From a checkpoint of a small transformer trained on Wikipedia: 5 heads of 32 (1 for keys and values).
Each number is 128 + 24 x the weight over its row's rms, rounded and kept within 0 to 255. Layers, rows and columns count from 0. The size above them is the row's rms in percent of the matrix's.

# layer 4 attention value, 32x160, rms 0.0837, rows 0-7, columns 0-159
size [102 108  90 101  98  99 106  98]
[[124  77 112 144 106 111 113 159 105 108 130  81 131 111  91  86 148 143 139 149 129 100 119 165 115 120 133 114 112 101 129 149 143 109 132  76 152 137 134 101 110  97 136 156 117  99 117 116 137 148 142 107 101 169 149 185 114 138 116 132  91  94 120 164 168 120 184 181 129 148  67 134 143 166 140  95 137 143 156 108  98 128 150 133 137 161  80 164 108 133 154 107 129 150 125 127 127  76 151 127 103  98 113 132 110 134 130  98 130 132 134 123  83 134 117  76 141 104  88 114 108  82 141 134 121  63 128 125 108 115 122 152 132 123 102 146 130 126  90 146 140 128 126 118 154 157 119 129 135 117 117 128 126 110 115 101 171 156 148 115]
 [148 135 105 171 137 113 150  99  96 129 128 116 141  84 129 124 153 143 158 111 141  85 150 132 101 122 157 148  99 118 143 113 135 100 127 131 142 164 101 133 124 109 122  61 152 177 114 155 109 116 113 142 119 157 123 132 138 135 129 126 138 150 132 146 118 160 126 117 128  91 140 138 141 131 147 102 144 109 132 128 181 165 162 125 112 133 134 170 103 147 118 173 111 109 111 143 131 112  88 139 102 112 138 147 125 121 135 132 148  89 138 129 126 112 102 182 167 133 180 130 153 124 142  89 123  90  86 154 107 127 127 193 136 113 100 120 135 112  77 171 125 101 137 118 114 115  81 133 201 125 134 124 125 135  89 117 166  82 116 121]
 [143 122 120 161  99 116 106 153 108 155 165 116 139 122 146 128 116 126 181 106 133 146 125 135 130  63 151  74  69 138 127 134  99 117 147 136 164  98 110 153 132 116 127 143 113 156 160 116 123 144 143 141 108 166 120 128 135 160 163 118 139 107 144 105 127 128  74 138 108 129 110 142 105 102 113  88 115 166 136 175  87  97 103 118 180 128 137 155 174 161 122 155 110 143 165 144 105 107 124 163 149 164 161 130 105 165 155 110 162  88 117 117  93 163 154 109  85 113 124 151 144 116 113 115 114 166 153 110 137 104 149  90 157 133 130 115 159 112 115 117 123 102 127 106 150 135  96 102 113 142 110 125 143 113 116 129 148 161 114  93]
 [101 134 160 119 114 167 150 119 129 114 159 194 124 124 144 130 123 155 130 167 146 133  86 140 100 151  78 139 161 118 146 134 125  93  90 140 114 111 127  71 138 148 122 137 125  80 138 129 130 137 105 142 144  96 125 132 115 115 170 134 156 124 103 143 149 131 155 124 144 171 132 121  93 112 116 161 130 120  90 126 139 133 155 130  89 136 108  72 124  79 146 144 172 162 177 131 101 141 135 105 114 119  97 143 128  88 160 167 148 119 159 139 138 118 122 128 126  83 155 118 139 132 140 122 124 104 118 146 140 164 106 164 122 134 123 162 156 106 130 148 165 181  85  95 140 130 132 122 129 119 110 112 150 158 111 135 124 151 195 161]
 [135 155 109 114 143 160 129  68 149 142 126  91  94 141 115 149 113 106  96 137 144 136  92 163 129 140 101 114 148  92 118 138 152 140 146 129  93 121 161 123 147 170 127 140 168 133 122  97 106 138 201 112  78 157 116 173 136 156  88 159 158 175  91 134 137 135 120 105 136 124 128 144  90 148 127 141 101 145 142 154 115 127 112 110 108 181 117 132  57 140 118 102 159 152 108  96 136 158 147 116 110 120 174  98 123 118  86 154 106 134 128 127 112  98 116 149 119 137  80 119 105 124 162 136 124 122 158 150 122  89 110 159 136 150 147 114 125 118  94 141 154 110 133  99 147 137 119 126 129 153 140 129 132 155 177 102 146 122 115 132]
 [136 173 118 126 101 171  89 110 121 124  91 116 112 117 123 132 122 186 129  99 129 169  94 116 153 139 145  93 145 143 107 169 121  89 176 140 133 142 166 175 113  87  85 109 142 154 151 126 137 185 166 133  95 111 129 136 155 123 116 147 106 130 137 136 182 118  89 126 134 143 132 101 119  69 130 138 118 113 126 151 102 115 123 120 109 178  84 127  98 129 148 123 151 136 157 107 139  94 108  99  92 158 147 147  93 154 120 123 132  97 103 146 116  98 100 143 100 127 142 123 157 140 132 102 137 111  86 130 131  90 142 137 143 138 147 106 153 179 114 120 134 137 130 126 149 123 103  76 143 125 118 145 121 108 152 151 151  93 119 123]
 [132 164 161 121 113 115 138 103 120 107 173 167 137 110 182 122 169  93 130 121 113 125 113  95 164 139  99  88  93 137  94 115 161 153 140  96 103  87 122 135 147 133 161 122 163 139 138 149 149 120  83 117 127 138 153 104 135 117 126 142 139 109 143 142 156 102 113 111 131 129 125  90 126 114 165 156 104 131 126 152 118 135 140 127 135 124 112  90 149 155 156 153 107 110 148 114 111 120 122 152 106 180 122 106 139  57 106 137 139 134 124 175 120 144  81 169 157 149 156 131 149 140  92 114 141 110 112 140 123 126 111 108 122 150 147 101 165 129  98 152 117 155  76  89 131 127 129 105 133  58 107 138 172 150 110 122 156 164 131 150]
 [161 139 115 136  99 150 141 119  76 140 145 115 149 147 115 107 123 121 139 128 128 142  94 167 152 103 126 107 128 123 147 166  92 147 130 118 138 105 143 138 167 189 103 109 155 120 156 112 117 108 184 147 113 161 130 130  65 125 130 126 129 144 129 114 131 149 146 109 148 150 127  92 130 142 150 131 132 146 142 131 172 146 144 105  75 171 124 165 116 115 167 170 123 146 113 170 144  82  99 117 117 128 137 129 139 127 120 111 119 135 140  99  78 139 169 102 183  97 135  97 144 128 135 102 127 108 122 146 123 112  89 148 160 156 119  98 186 139 120 140 143 152 147 116 120 129 146  91 137 181 112 108 136 147 132 130 147  89 169 166]]
# layer 4 attention output (transposed), 160x160, rms 0.0783, rows 0-6,32-38,64-70,96-102,128-134, columns 0-159
size [ 88 103  80  94  90  92 105  94  97  93 108 105  99  94  92 105 105 113  92  90  93 126 122 109 112 105 105 128  98  90  82  94  97 108  94]
[[ 89 134 102 111 150 102 161 144 179 132 155 157 146 106 104 118 186 142 156 155 170 148 153 130 109 115 112 133 135 120  93 121 104 110  77 152 127 124 130 146 136 137  90 133 105 142 140 127  91 139 125 124 120 104  64 125 128 142 122 144 156  86 144 117 101 101 120 181 130 156 106 133 118  97 157 129 137 143 123 111 136 112 126 122 103  87 147 112 132 196 161 163 126 131 134 128 126 158 178 112 119 110 128 126 140 134 163 159 117 130 129  87 125 118 119 116 156  93 111 156 131 163 108 166 107 150 103 107 137 149 166 131 127 148 126 158 133 114 120 171 140 117 183 156 149 125 131 168 153 136 160 168 131  85 162 127 139 148 134  91]
 [108  93 127 103 125 106 140 126  88 132 161 163 130 119 112 136 124 104 133 147 133 154 124 139 136 161 118 108 112  99 146 100 132 161  88 144 144 148  85 114 160 120  94  76 122 158 106  96 123  97  91  92 123  93 123 102 135 140 140 147 140 137 148 113 143 146 141 154 114  86 121 119 150 154 150 109 133  84  98 134 101 102 116 113 125 108 114 168 141 166 152  92  77 144 134 164 124  97 130 159 147 122 100 138 117 130 172 178  97 141  92 113  92 134 119 113 117  91  66 129 128 124 155 173 125 158 109 118 106 154 126 118 122 104 113 136 116 123 114  78  99 133 166 121 135 131 121 151 157 103 157 177  87 122 138 147 131 175 146 119]
 [ 84 161 126  96 106  69 147  76 145 121 130 150 138 105  95 111 156 140 127 120 124 174 116 117 128 151 133 162 150  74 145 108 145 100 165 143 137 167 139 160 133 139 126 148  93 131 140 121  93 111 117 129 124 135 145 118 121 100 151 142 102 136 149 118 137 106 130 166 148 140 125  99 119 162 150  77 148 127 158 130 132 118 115 124 114 121 130 102 115 128 150 151 136 147 109 137 147 139  81 144 134 162  98 130 126 124  99 149 137 105 159 122 162 109 124 117 122 144 155  73 160 186 144 152 108 107 140 105 142 129  68 109 139 136 125 119 114 128  80 144 180 144 100 138  99  69 171 182 125 152 122 155 151 130 143 141 140 165 127 123]
 [188 113 151 111 155 156  97 149 129 128 143 115  95 178 125 133  82 123 136 111 115 113 170 120 113  99 130 120 114 121 162 145 128 139 127 109 141 111 109 147 161 131 157 139 135 139 122 143 111 135 116 111 123 148 134 129 115 132 128 124 141 128 111 114  92 156 138 125 154  80 125 108 144 124  93 147  77 126 162 152 101 123 129 154 160 180 130  96 127 146 132  99 116 147 100  87 134 133 129  84 145 109 150 132 129  91 141 140 119 108  83 128 146 165 162 149 119  97  74 130 131 129 162 190 134 167 140  91 116 190  97  67 146 120 135  68 117 111 159 150 114  97 123 138  93 148 130 149 158 139 138 116 126 145 127  89 118 144 146 113]
 [137  89  96 145 139 126 156 145 146 105 104 129 126 156 137  98 118  96 137 135 191 142  99 154 163 142 116 123 138 150 123 131 124 145 116 127 124 129 113 130  91 160 112 130 115  67  82 142 182 101 140 134 128  84 102 114 103 145 178 163 105 111 138 168 123 110 135 121 102 145 140 142 138 126 126 130 154 151 131 168 102 112 101  98  84 124 150  86 128 134 146 117 110 119 150 136 119 133 158 135 113  75 141 131 132 118 137 116 112 116 168  95  88 126 104 133 159 154 191 139 132 156  95 130 139 138 108 158 163  85 112 147 143 125 123 155 131 152 118 108 166 150 115 151 171 101 101  87 104 144 134 132 120 113 120  69 110 131 127 174]
 [ 92  93 107 161 141 126 174 159 137  94 130 132 134 147 107  58 142 146 146 128 118 132 110 126 118 164 136  98 132 128 147 144 147 152 109 176 128 176 151 125  98 151  93 118 126 120  90 119 137 114 170 150 116 109 111 138 121 140  77 151 135 110 120 152 128 150 132 116 108 125 144 106 157 118 110 137 150  94  88 124 121 109 111 174  55 134 140 117  96 166 151 177 151 146 137 158 144 172 165 115 168 115  96 121 140 118 139 132 166 153 128 113  79 141 112 116 153 122 105 138 164 133 136 107 112 177 123  90 147 140 136 136  87 166 149 157 143 125 130 121 143 122 141 139 123 114 119 118 114 112 178 108 134 114 118 174 129 157 152 126]
 [113 161 156 119 132 149 160 109 143 151 128 157 159 129 140 144 121 109 119 114 152 144 104 140 119 126 183 190 101 182 132 105 111 139 103 117 144  87 125 157 143 157 104 156 173 119 132 129 159 113 122 144 100  96  94  89 139 111 178  98 134 133 146 131  80 124 113 111 141 121 129 120 148 110 145 105 198  82  97 141 106 138  85 134 138 113 135 139 114 121 137 125  90 154 130 101 115 108 121 148 119 136 135 126 173 101 132 172 109 100 112 127 129 126 166 139 150 155 142 157 170 153 139 140 112 161 104 123  96 116 119 119 116 111 150 136 121 144 137 107 152 125 132 152 129 178 124 159 170 126 152 143 130 116 172  70 126  97 166 119]
 [110 146 144 128 128 145 165 107 142 128 134 146  89  97 135 109 108 143 139 147  99 120 159 139  97 166 141 140 121 116 128 117 179 147 172 145  79  86  88 155 158 130 153 107 110 133 162 154 137 119 143 112 178 139 150 108 147 106 101 113 128 164 124 139 128 134 126 133 139 170 125 121 126  99 142 125 128 179 149 114  95 119 135  89 135  96 154 142 125  95 162 148 112 125 113  99 149 101 120 118 140 177 108 141  91 148 113 134 185 120 201 110 142  89 130 141 120 155 154 126 131 124 124 146 146 110  89 162 140 142 135 151 194 113  97 167 151 122 126  87 139 133 138  99 161 135 155 117 112 118 124 169 129 117 150  82 109 136 139 143]
 [116 160 159 104 137 135 174  90 168 116 147 107 111 153 132 129 149 139 125 111 135 109 147  98 115 139  95 117 131 152 105 136 139 121 150 143  64 116 125 139 119 139 120 100 126  98 152 144 138 108 118 119 121 129  75 129 112  73 156 147 114 167 134 110  92 100  94 132 162 138 120 112  70 138 186 127 115 141  91 124 104 160 130  91 143 145 121 101 157  89 162  86 145  83 115  81 126 131 115 124 145 141 132  87 152 144 133 141 157 146 100 103 126 119 111 141 124  87 109 144 163 135 120 100 156 118 128 126 119 112 157 126 127 103  81 137  92 145 171 105 167 140 139 105 124 141 179 138 132 111  82  85 134 108 108 152 132 105 131 131]
 [154 141 172 103 122  74 133 106 116 128 119  85 138 136 124  77 128 116 160 142 132 173 133 115 189 133 133 141  89 162 116  93 195 113 148 159 127  93 100 125 155 125 110 148 122  94  95 111 118  77 109 123 133 117 143 117 145  93 150 120 137 136 126 136 109 126 127 118  68 142 123 125 160 170 110 112 160 150 120 123 113  87 124 102 144  60 141 123 143 115 127 102  81 115 106 115 145 134 115 155 136 123 149 130 113 175 144 120 117 153 152 142  76  77  97 122 128 125 155 126 130 161 113 131 136  89 129 153 145 102 125 144 122 109  79 102 113 123 123  94 141 106 148 103 137 150 126 123 110 114 134 109 113 154 102  96  92 132 130 117]
 [ 81 106  77 157 119 123 151 150 104  78 132 131 130 132 109 137 116 131 150 137 136 120 122 134 119 133 128 131 114 131 163 170 139 101 146 117 178 181 150  88 104 113 119 118 139 133 104 113 140 165 148 147 101 125 133 145 129 162  92 164 143 104  97 104 174 152 207  97 120  86 182 114 114 116 151 122 111 131 118 117 126 101 156 175 108 135 132 136 115 145 188 130 161 102 109 164 126 133 115 160 118 100 144 142  97 131 117 132 125 164 116  96 141 145 139 121 117 120 159 140  95 123 138 116 125 142  75 112 126 169 117 141 117 112 153 121 171 146 101 110 104 108 101 111 118  99 135 107 110 165 135 157 130 118 116 135 143  95 162 159]
 [133 138 123 120 128 134 119 154 141 120 128 149 110 118 116 150 103 146 115 132 105  93 118 123 128 141 112 145 166  76 150 150  56 109 141 163  98 114 133 144 138 139 179 121 115 168 166 139 145 134 138 122 131 135 148 148 116 129 114 128 135 135 134 163 123 136  93 169 151 110 119 133 116 131  83 177 131 114 167 112 147 160  96 117 168 115 107  89 124 106 101 125 126 171  65 104  75 101 151  76 143 167  88 149 111 128 103 108 132  86 152 155 179 115 148 125 101 157  94  92 132 147  85 159 108 120 166 114 164 138 124 103 108 148 142 133 101 149 152 142 140 105  88 137 133 104 104 146 154 137 119 114 142 146 134 126 107 145 139 136]
 [147 152 148 129 116 138 120  92 137 151 164 113 111 154 116 126 111 142 142 149 126 135 119 122 148 119 134 153 114 136 128 130 136  93 129 177 162 132 118 124  94 150 121 132 136 117 122 138 121 101 144 105  89  97 128 124 110  94  68 130 167 142 129 124 103 136 127  89 136  91 136 123 120 134 147  93 113 123 109  86 131 101 128  93 137 151  79 165 156 121 132 128 141 189 115 103 145 122 109 142 158 114  69 125 116 162 114  93 152 130 135 132 123 126  87  91 121 134 140 112 128  76 119  74 125  74 140 135 125  92 147 133 102  73  79 145  77  97 176  83 132 138 115 108  95 106 152 151 141  95 149 129 101 160 137 147 108 151 130 135]
 [104 122 120 169 158 103 161 120 171 110 114  86 132 141 144 106 159 112 124 110 112 122 135 133 134 129 100 110 152 135 109 114 116 109 125 166 144 140 115 120 104 130 116 141 166  95  92  96 176 129 125 159 103 114 140 167 124 103 167 110 114 138 102 123 115 130 168 134 125 155 145 101 127 104 146 119  94 181  94 132 114 132 129 124  52 108  99 147 149 140 175 125 122 108 104 105 135 148 170 146 151 104 172 145  84 131  85  73 149 201 137 119 109 135 114 130 168 123 150 123 122 143 138 133 130 131 161 117 112 141 174 116  89 121 155 105 138 130 116 137 140 105 167 111 108 112 141 117 133 146 145 166 120 156 129  94 163  96 109 121]
 [109 152 113 150 135 110 115 124 113 131 158 146 132  95 133  99 106 110 100 120 143 150 126 148 122 137 155 101 133 165 100 172 135 150 152 115  74  64 108 156 160 101 101 112 132 174 148 132 170 114 139 135 133 144 105 112 112 191 159 100 154 148 146 134 114 191 142 141 151 117 112 171 149 124 107 119 110 183 150 116 100 131 114 122 165 126  89  83 118 143 159  88 109 126 143 113 134 148 123 117 109 123 101 130 152 121 111 193 144 112 161 109 135 147 156 133 130 120 109 131 165 133 147 147 114 139 124 114 128 147 142 138 158 154  87 122 116 100 156 125 146 116 159 140 126 170 147 171 111 145 112 183 133 122 104 127 127 145 118 167]
 [109 111 143 111 123  89 140 124  73 127 144 109 163 105 111 109 130 129 134 130 132 145 158 155 147 128 115 123 103 115 114 133 149 165 154 131 124 124 132 104 167 113  85  91 149 129 100 119 120 117  88 105 122 114 102 131 107 152 142 144 167 163 130 143 120 165 108 134 168  89 124 147 148 157 107  90  97 147 108 132 122 138  87  95 169 117 108 135 126 151 135 100 110 141 134 160 122 128 135 107  94 133 100 106 188 143 134 158 104 142 109 124  96 135 143 113 139 129 126 152 106 134 151 124 111 121 125 116 154 158 126 134 151 134  81 135 105 139 144  73 116 148 196 100 135 120 154 177 103 128 100 186 105 143 112 172 164 188 108 163]
 [109 153 127 127 132 114 130 121 119 131 151 121 142 110 135 108 106 132  99 136 125 135  92 147 146 146 145 138 144 119 129 130 152 150 159 120 113 144 120 141 147 120 129 137 105 102 138 122 118 118 153 152 146 127 159 103 168 134 105 174 145 140  79 137  92 136 144 114 148 148  69 113 154 121 146 136 107 156 138 134 139 119  94 123 117 117 136 118 128 120  81 139 149 123 134  71 165 104  90 123 129 156  80 116  86 155 100 161 146  98 158 144 156 122  49 101 133 161 134  73 152 128 125 116 146 134 152 134 128  98 117 144 106 136 160 146 161  80 119 122 173 168 121 124 156 109 111  98 130 184 175 139  73 172 147 135 101 141 128  91]
 [171 127 122  86 134 107 119 117  92 119 154 120 147 128 127 118 116 136 144  89 149 121 149 139  89 113 125 130 115 135 136 141 140 117 152 122 106  98 157 142 119 121 129 132 155 140 106 108 137 161 100 103  96 119  80 136  77 118 191 101 143 108 182 123 121 144 131 141 150  95 172 141 148 170  81 109 104 116 148 107  98 130 142 138 159 148 108 116 135 141 164 100 133 166  92 166 114 144 144 133 146  94 141 127 161 115 112 153 146 149  85 117 122 134 178 154 151  94 105 166 105 141 140 163  79 131 118 104 128 188 117 112 136 121  92 101 101 152 134 143 101  98 118 143 123 112 130 161 142 126  92 128 183 124 130  90 135 140 121 161]
 [108  98 115 196 114 113 100 162 131 105 122 107 119 169 130 117 142 103 113 106 114  97 120  90 139 118 175 109 149 153 133 133  83 147 137 163 138 127 105 124 118 105 164 136 135 138 120 146 172 136 160 114 131 143 115 173 125 134 111 140 126  83 131 117 165 130 143 155  97 135 122 151  62 108  78 170 110  94 126 156 129 119  94 133 121  87 140 123  97 109 132 113 128 113 109 157  92 157 163 157 110 141 121 146 121 141 148  76 129 110 180 154 115 103 121 136  85 172 132 135 137 162 109 138 172 148 115 132 146  96 126 111 127 153 185 117 119 124 137 113 159 115 127 123 117 128 145 100  97 131 109 125 123 125 123 152  90 155 151 172]
 [118  93 110 164 131  81 146 136 112 137 146 112 152 162 121  81 123 119  98 138 125 149 140 141 144 157 175 119 101 114 145 172 145 119 126 126 151 159 163 152 127 105 118 119 113 121 117  97 139 143 169 102 127 122 126 154 132 139 103 153 167 131 109 131 114 149 125 136 132 103 116 165 175 128 105 127 107 146 125 129  96  96  76 136  96 136 148 146 102 145 121 117 118 150 131 165  97 167 127 123 136  92  86 119 155 177 138 109 154 149 134 130  70 149 124 101 147 138 102 148 105 132 147 106 159 156 127 104 127 125 132 128  77 167 132 144 142 113 148  91 142 114 137 111 143 159 120 133 104 159 172 135  82 153 123 204 104 176 102 110]
 [107 140 105 137 150 112 135 139  83 148 146 100 191 133 112 116 151 137 133 121 111 151 162 144 100 136 109 148 121 118 158 102 100 142 164 111 135  86 145  75 133 124 116 145 185 150 134  84 149 130 145 112 105 119 110 133  97 144 190 131 161 115 112 107 104 168 149 136 143 111 132 155 151 182  90 105 112 139 120 106 112 164 143 147 130 103  76 108 102 153  84  95 104 148 126 151  99 122 126 138 102 121 128 108 125 166 113 144 135 172  98 149  89 166 157 126 148 117 105 153 119 138 145 150 116 127 114 154 149 157  95 134 115 101 115 135 133 177 145 133 132  96 146 150 150 132 100 142 133 146 118 182 143 152 133 137 133 148  93 161]
 [160  84 138 109 120 139 115 142 164 108 149  98 140 101 117 148 150 112 153 177 129 162 147 116 113 137 118 110 120 123 113  95 143 133 102 123 155 109 132  78 140  87 105 132 113  99 116 109  87 119  96  97 115 111 118 129 153 138 117 156 132  96 145  82 166  86 169 136  81 165 120 130 158 119 135 126 154 132 129 129 137 100 120 141  61 117 167 129 132 112 145 124 123 104 102 117 124 124 146 148 122 118 158 136 117 132 122 102  97 181 134 110  72 161 127 162 106 129 134 128  88 143 133 116 160  83 110 180 106 149 142 152 158 134 129 175 136 123 112 153 105 130 155 123 131 136 107  98 111 121 115 180 136 112 126  67 105 124 152  97]
 [148 110 114  96 136 110 108 105  68  99 138 135 120 134  82 139 150 114 122 153 121 146 124 181 134 160 138  79 133 151 105 158 116 129 168 111 131 147 117 115 143 124 128  83 100 169  74 112 128 114 106 147 113 116 138 113  96 123 128 169 127 136 127 140 138  89 121  87  95 132 129 113 120 152 155  91 104 134 105  98 135 135 124 157 118 138 132 179 130 131 124 122 151 112 173 150 142 108 102 153 125  94 177 133 131 141 166 132 153 128 124 133 155 129  88 115 127  80 101 149 149 185 146 110 147 128 102 138 130  99 150 128 118 123 131 181 102 179 105  97 112 136 181 108 148  95 122 125 150 119 104 157 155 105 100 151 109 131 166 143]
 [145 105 152 127  86 130 128 109 132 115 122  81 173 126 127 148  92 114 148 108 145 125 119 121 167 114 141 141 129 158 128  91 155  98 137 115 118 146 133 144 151 146 127 119 112  73 138 104  59  70  96 134  70 131 100  93 106 128 169 134 140 128 176 134 142 110 156  88  98 115 163  68 111 151 142 115 139 126 108 126 100 101 114 119 166 112 141 136 130 121 124  79 103 124 144 112 118 126 104 136 153 108 154 160 111 122 135 128 127 140 129 132 148 134 167 124 115 136 150 123 113 143  86 101 153 129 140 185 109 128 147  88 161 141  88 124 129 144 111 111 121 125 136 115 179 121 127  94 102 119  82 107  98 100  85 106 128 105 116 109]
 [ 94 167 125 100 146 122 134 121 158 134 101 164  82 143 117 130  98 145 157 146 153 162 155 130  92 122 127 123 115  97 163 170 136 149 109 172 118 118  92 129 129 159 140 131 130 131 127 108 151 162 119 149 152 132 102 177 123  87  85 115 115 109 106 120 122 156 117 133 145 135 177 137 141 102 112 160 119 115 167  96 113 157 125 123 138 137 106 118 118 106 170 188 142 152 115 122 145 113 154  55 157 137  88 137 106 105 144 109 123 101 144  72 143 140 144 126 143 102 110  81 165 110 135 154 156 149 129 101 148 142  98 131 111 133 158 105 114 157 183 133 135 104 110 145  99 122 139 124 153 112 137  90 155 127 135 124 160 112 159 141]
 [176 111 130 120 130 113 127 125 133  93 114 148 126 132 135 139 155 102  77 185 119 149 142 120 144 139 110 115 131 106 135 161 132 151 123 111 170 124 134  91 117 145 123 126 129 144  96 120 155 119 140 122 126 105 168 116 187 141 128 153 132 112 101 140 140 112 159 149 112 138 105 164 167 143 116 113 127 131 118 149 142  65 103 145  69 182 146 130 110 129 106 129 145 148  81 112 135 116 142 123 121 120 132  78  98 158  97 132 100 156 119  91  85 128  81 141 115 119 114 133 124 140 139 148 133 121 120 138 128 119 114 155 122 120 161 117 146  80 101 124 105 108 134 152 119 167  93  92 152 173 133 136 158 154 180  57  93 127 120 106]
 [157 133 131 112 107 168 122  82  93  86 103 183 112 124 121 114 143 101 101 142 115 146 134 125 148 130 131 157 105 135 146 120 127 147 145 144 137 150 116 120 133 122  69 111 156 113 101 118 145  78 146 128  85 138 119  90 129 122 142 163 103 157 128 188 111 114 177  96 111 110 117  89 190 111 121 129 114 120  79 154 141  94  97 152  90 156 121 124 125 149 143 159 135 110 120 136 148 144 134 126 129 120 117  92  96 136  99 147 139 123 130  87 125 164  83 160 122 138 114 110 130 139 136 100 130 137  94 153 135 101 121 123 138 115 151 103 110 111 132  99  79 158 153 125 140 121 111  56 115 131 111  87 118 117 135  87 100 142 148 154]
 [163 147 116  78 109 141 120 105 116 106 121 171 153 140 135 129 110  82  92 113 119  99 118 137 101 116 147 134 130 159 106  97 144 120 135 125 136 129 126 160 155 136 129 115 158 119 147 113 158 114 126 139  91 139 108 125 146  98 175 121 100 175 124 115 101 124 131  94 115 171 137 121 136 130 170  98 132 116  99 127  69 118  94 115 127 132 181 156 122 123 188 124 111 146 145 115 146 155 157 135 143 114 154 122 137  86 150 157 144 107 140 105 170 103 130 117 162 125 173 134 160 139  70 134 116 156 128 145 134  67 115 126 117 103 139 130 130 152 112 112 129 111 130 139 123 141 130 110 118 123 128  78 154 124 160  39  97 121 122 154]
 [ 97 146 146 123 152 121 128 130 153 100 125 139 128 142 102 129 123 115 111 147 105 164 127 140  93 153 138 126 151 162 108 157  98 125 134 135  86  85 131 125 122 167 112 136 150 147 160 145 162  96 171 184 142 117 130 112 120 143  99  86 131 132 100 132  90 135 120 136 114 132 123 145 141 106 141 146 145 157 125  89 113 112 163 170 104 150  85  82  62 139 147 154 125 100 135 103 138 142 154  94 130 129 112 129 136 147  89 118 166 130 153 131 144 150 128 115 114 101 112 107 150 126 105  80 148 137 115  86 108 127 135 113  86 142 111 154 154 111  99 118 147  81 124 157 144 192 143 157 120 177 149 145 142  74 139 168 148 109 131 107]
 [ 86 162 139  93 115 118 115  86 122  98 135 157 103 130  96 168 122 116 110 123 122 146  86 159 131  99 110 107  85 101  99 154 113 139 173 113 129 136 104  84 113 119  66  72 176 115 135 144 140 115 146 125 102 143 130 118 159 164 134 154 109 163 106 126 140 145 144 149 129  80 171  93 126 155 161 107 111 111  94 121 119 124 159  88 119 103 123 125 140 106 123 136 149  80 135 107 146 123 116 152 144 150  85 138 102 112 110 161 126 140 115 108 144 117 156 141  83 152 164 140  99 121 160 120 143 117 120 125 114 116 109 115 146  95  98 121 147 132 162  83 134 164 131 136 107 112 154 120 110 144 101 170  95 144 151 156 155 108 146 135]
 [122 147 128 138 165  86 179  95 125 113 117 118 105 153  96  77 114 146 104 139 148 139 102  84 148 175 145 149 134 115 153 122 123 152 126 147 133 163 116 125 135  97  96 126 145 107 121 132 137 124 158 176 138 126 186 129 136 121 112 124 127 144 107 109  87 127 140 114 107 153 122 132 182 152 120 136 143 128 138 119 128  86 149 144  77 115 142 102 128 163 100  85 133 135 139 139 108 128  85 137 125 149 126 151 101 188 123 154 169 117 126 147 125 123  94 113 146 163 110  70 137 126 152 111 128 134 119 116  91 126  97 116  94 168 144 163 168 114  90 132 165  99  90 149 160 133 124 100  97 146 173 124 105 150 148 140 147 130 105 121]
 [177 140 149 129 127 143  97 132 146 140 110 142 108 154 129 167 115  93 140  78 141  56 112 146 100 116 173 136 128 139 117 133 118 112 155 113 161 104  82 142 138 119 188 148 128 125 130 143 125 173  98  94 128 141  94 130 112 114 161 138 130  97 137 114 138 137 120 148 152  86 137 162 108 139 143 140  80 107 180 136 132 127 117 127 136 139 124 107 134  91 126 103 134 134 120 102 127 103 124 128 143 111 136 140 143 120  98 139 105 105 114 140 198 132 165 165 102 116 117 138 121 125  99 170 126 142 130 132 125 155 124 103 173 129 146  93  81 134 152 150 110 113  99 107 130 144 127 148 147 133  76  88 164 114 136  71  90 141 163 142]
 [173  94 109 121 147 141 137 153 122 124 117  97 144 134 113  91 119 121 143 114 154 169 106 177 105 125 117 120 130 129 128 119 154 121  79 141 170 135 126 144  98 133  97 102 121 131 118 108 134 127 119 110 132 104 106 114  90 134 159 127 132 151  73 101 105 135 171  96 143 156  97 129 152 120  90 110 186 137 132 139 141 117  75 171 124 164 118 115 129 157 142 183 129 125 127 156 137 136 141  89 110 115 158 142 126 106 159 143 165 143  90  93  59 144 144 127 131 113  91 153 146 141 157 127 119 129 127 138 125 136 124 126 144 101 150 151 120 150 131 180 159 140 144 121 101 122 135 140 137  95 197 163 146  77 134 136 163 134 126 150]
 [109 117 117 142 156 124 176 149 169 114 102 120 110 161 131 109 122 129 116  93 133  94 100 135 137 170 146 140 105 125 142 147 126  96  98 136 131 164 140 110  97 102  93 130 136 123 101 140 154 151 168 162 122 112 119 155 169 138  84 169 141 117  67 128 132 147 153 110 102 145 152 145 169 121 115 143 129 123 101 104 101 108 128 173  80 132 131 143 146 133 141 127 147 132 117 141  96 160 124 136 152 119 113 145 130 135 112 130 194 169 123 137 128 155 118 101 126 140  90 133 137 137 155  87 139 159 119  99 104 118 117 104 106 172 166 156 165 118 151 135 158  79 118 113  98 159 107 103 126 130 181 113 142 110 143 189 154 113 148 120]
 [114 158 134 125 145 162 170  92 121 134 141 131 154 157 100 134 139  74 103 117 113 119 102 127 149  95 121 130 114 109 136 128  77 118 137 108 156 118 124 128 109 133 107 182 208 142 139  91 168 138 168 136 130  86 130 126 136 117 170 126 155 111 113  88  58 160 110 121 126 128  99 143 115 162 148 156 154 128 122  84 136 139 171 131 130  94  66  69 123 133  87 112 121 123 118  93 136 137 100 143 114  97 132 130 129 126 109 127 140 120  80 159 143 137 144 135 136 160 101 154 115  88 144 145 134 102 117 101 121 126 115 126 113 105 147 125 152 141 106 129 148 114 110 143 103 139 121 171 161 158 136 136 142 164 155 122 156 125 124 131]]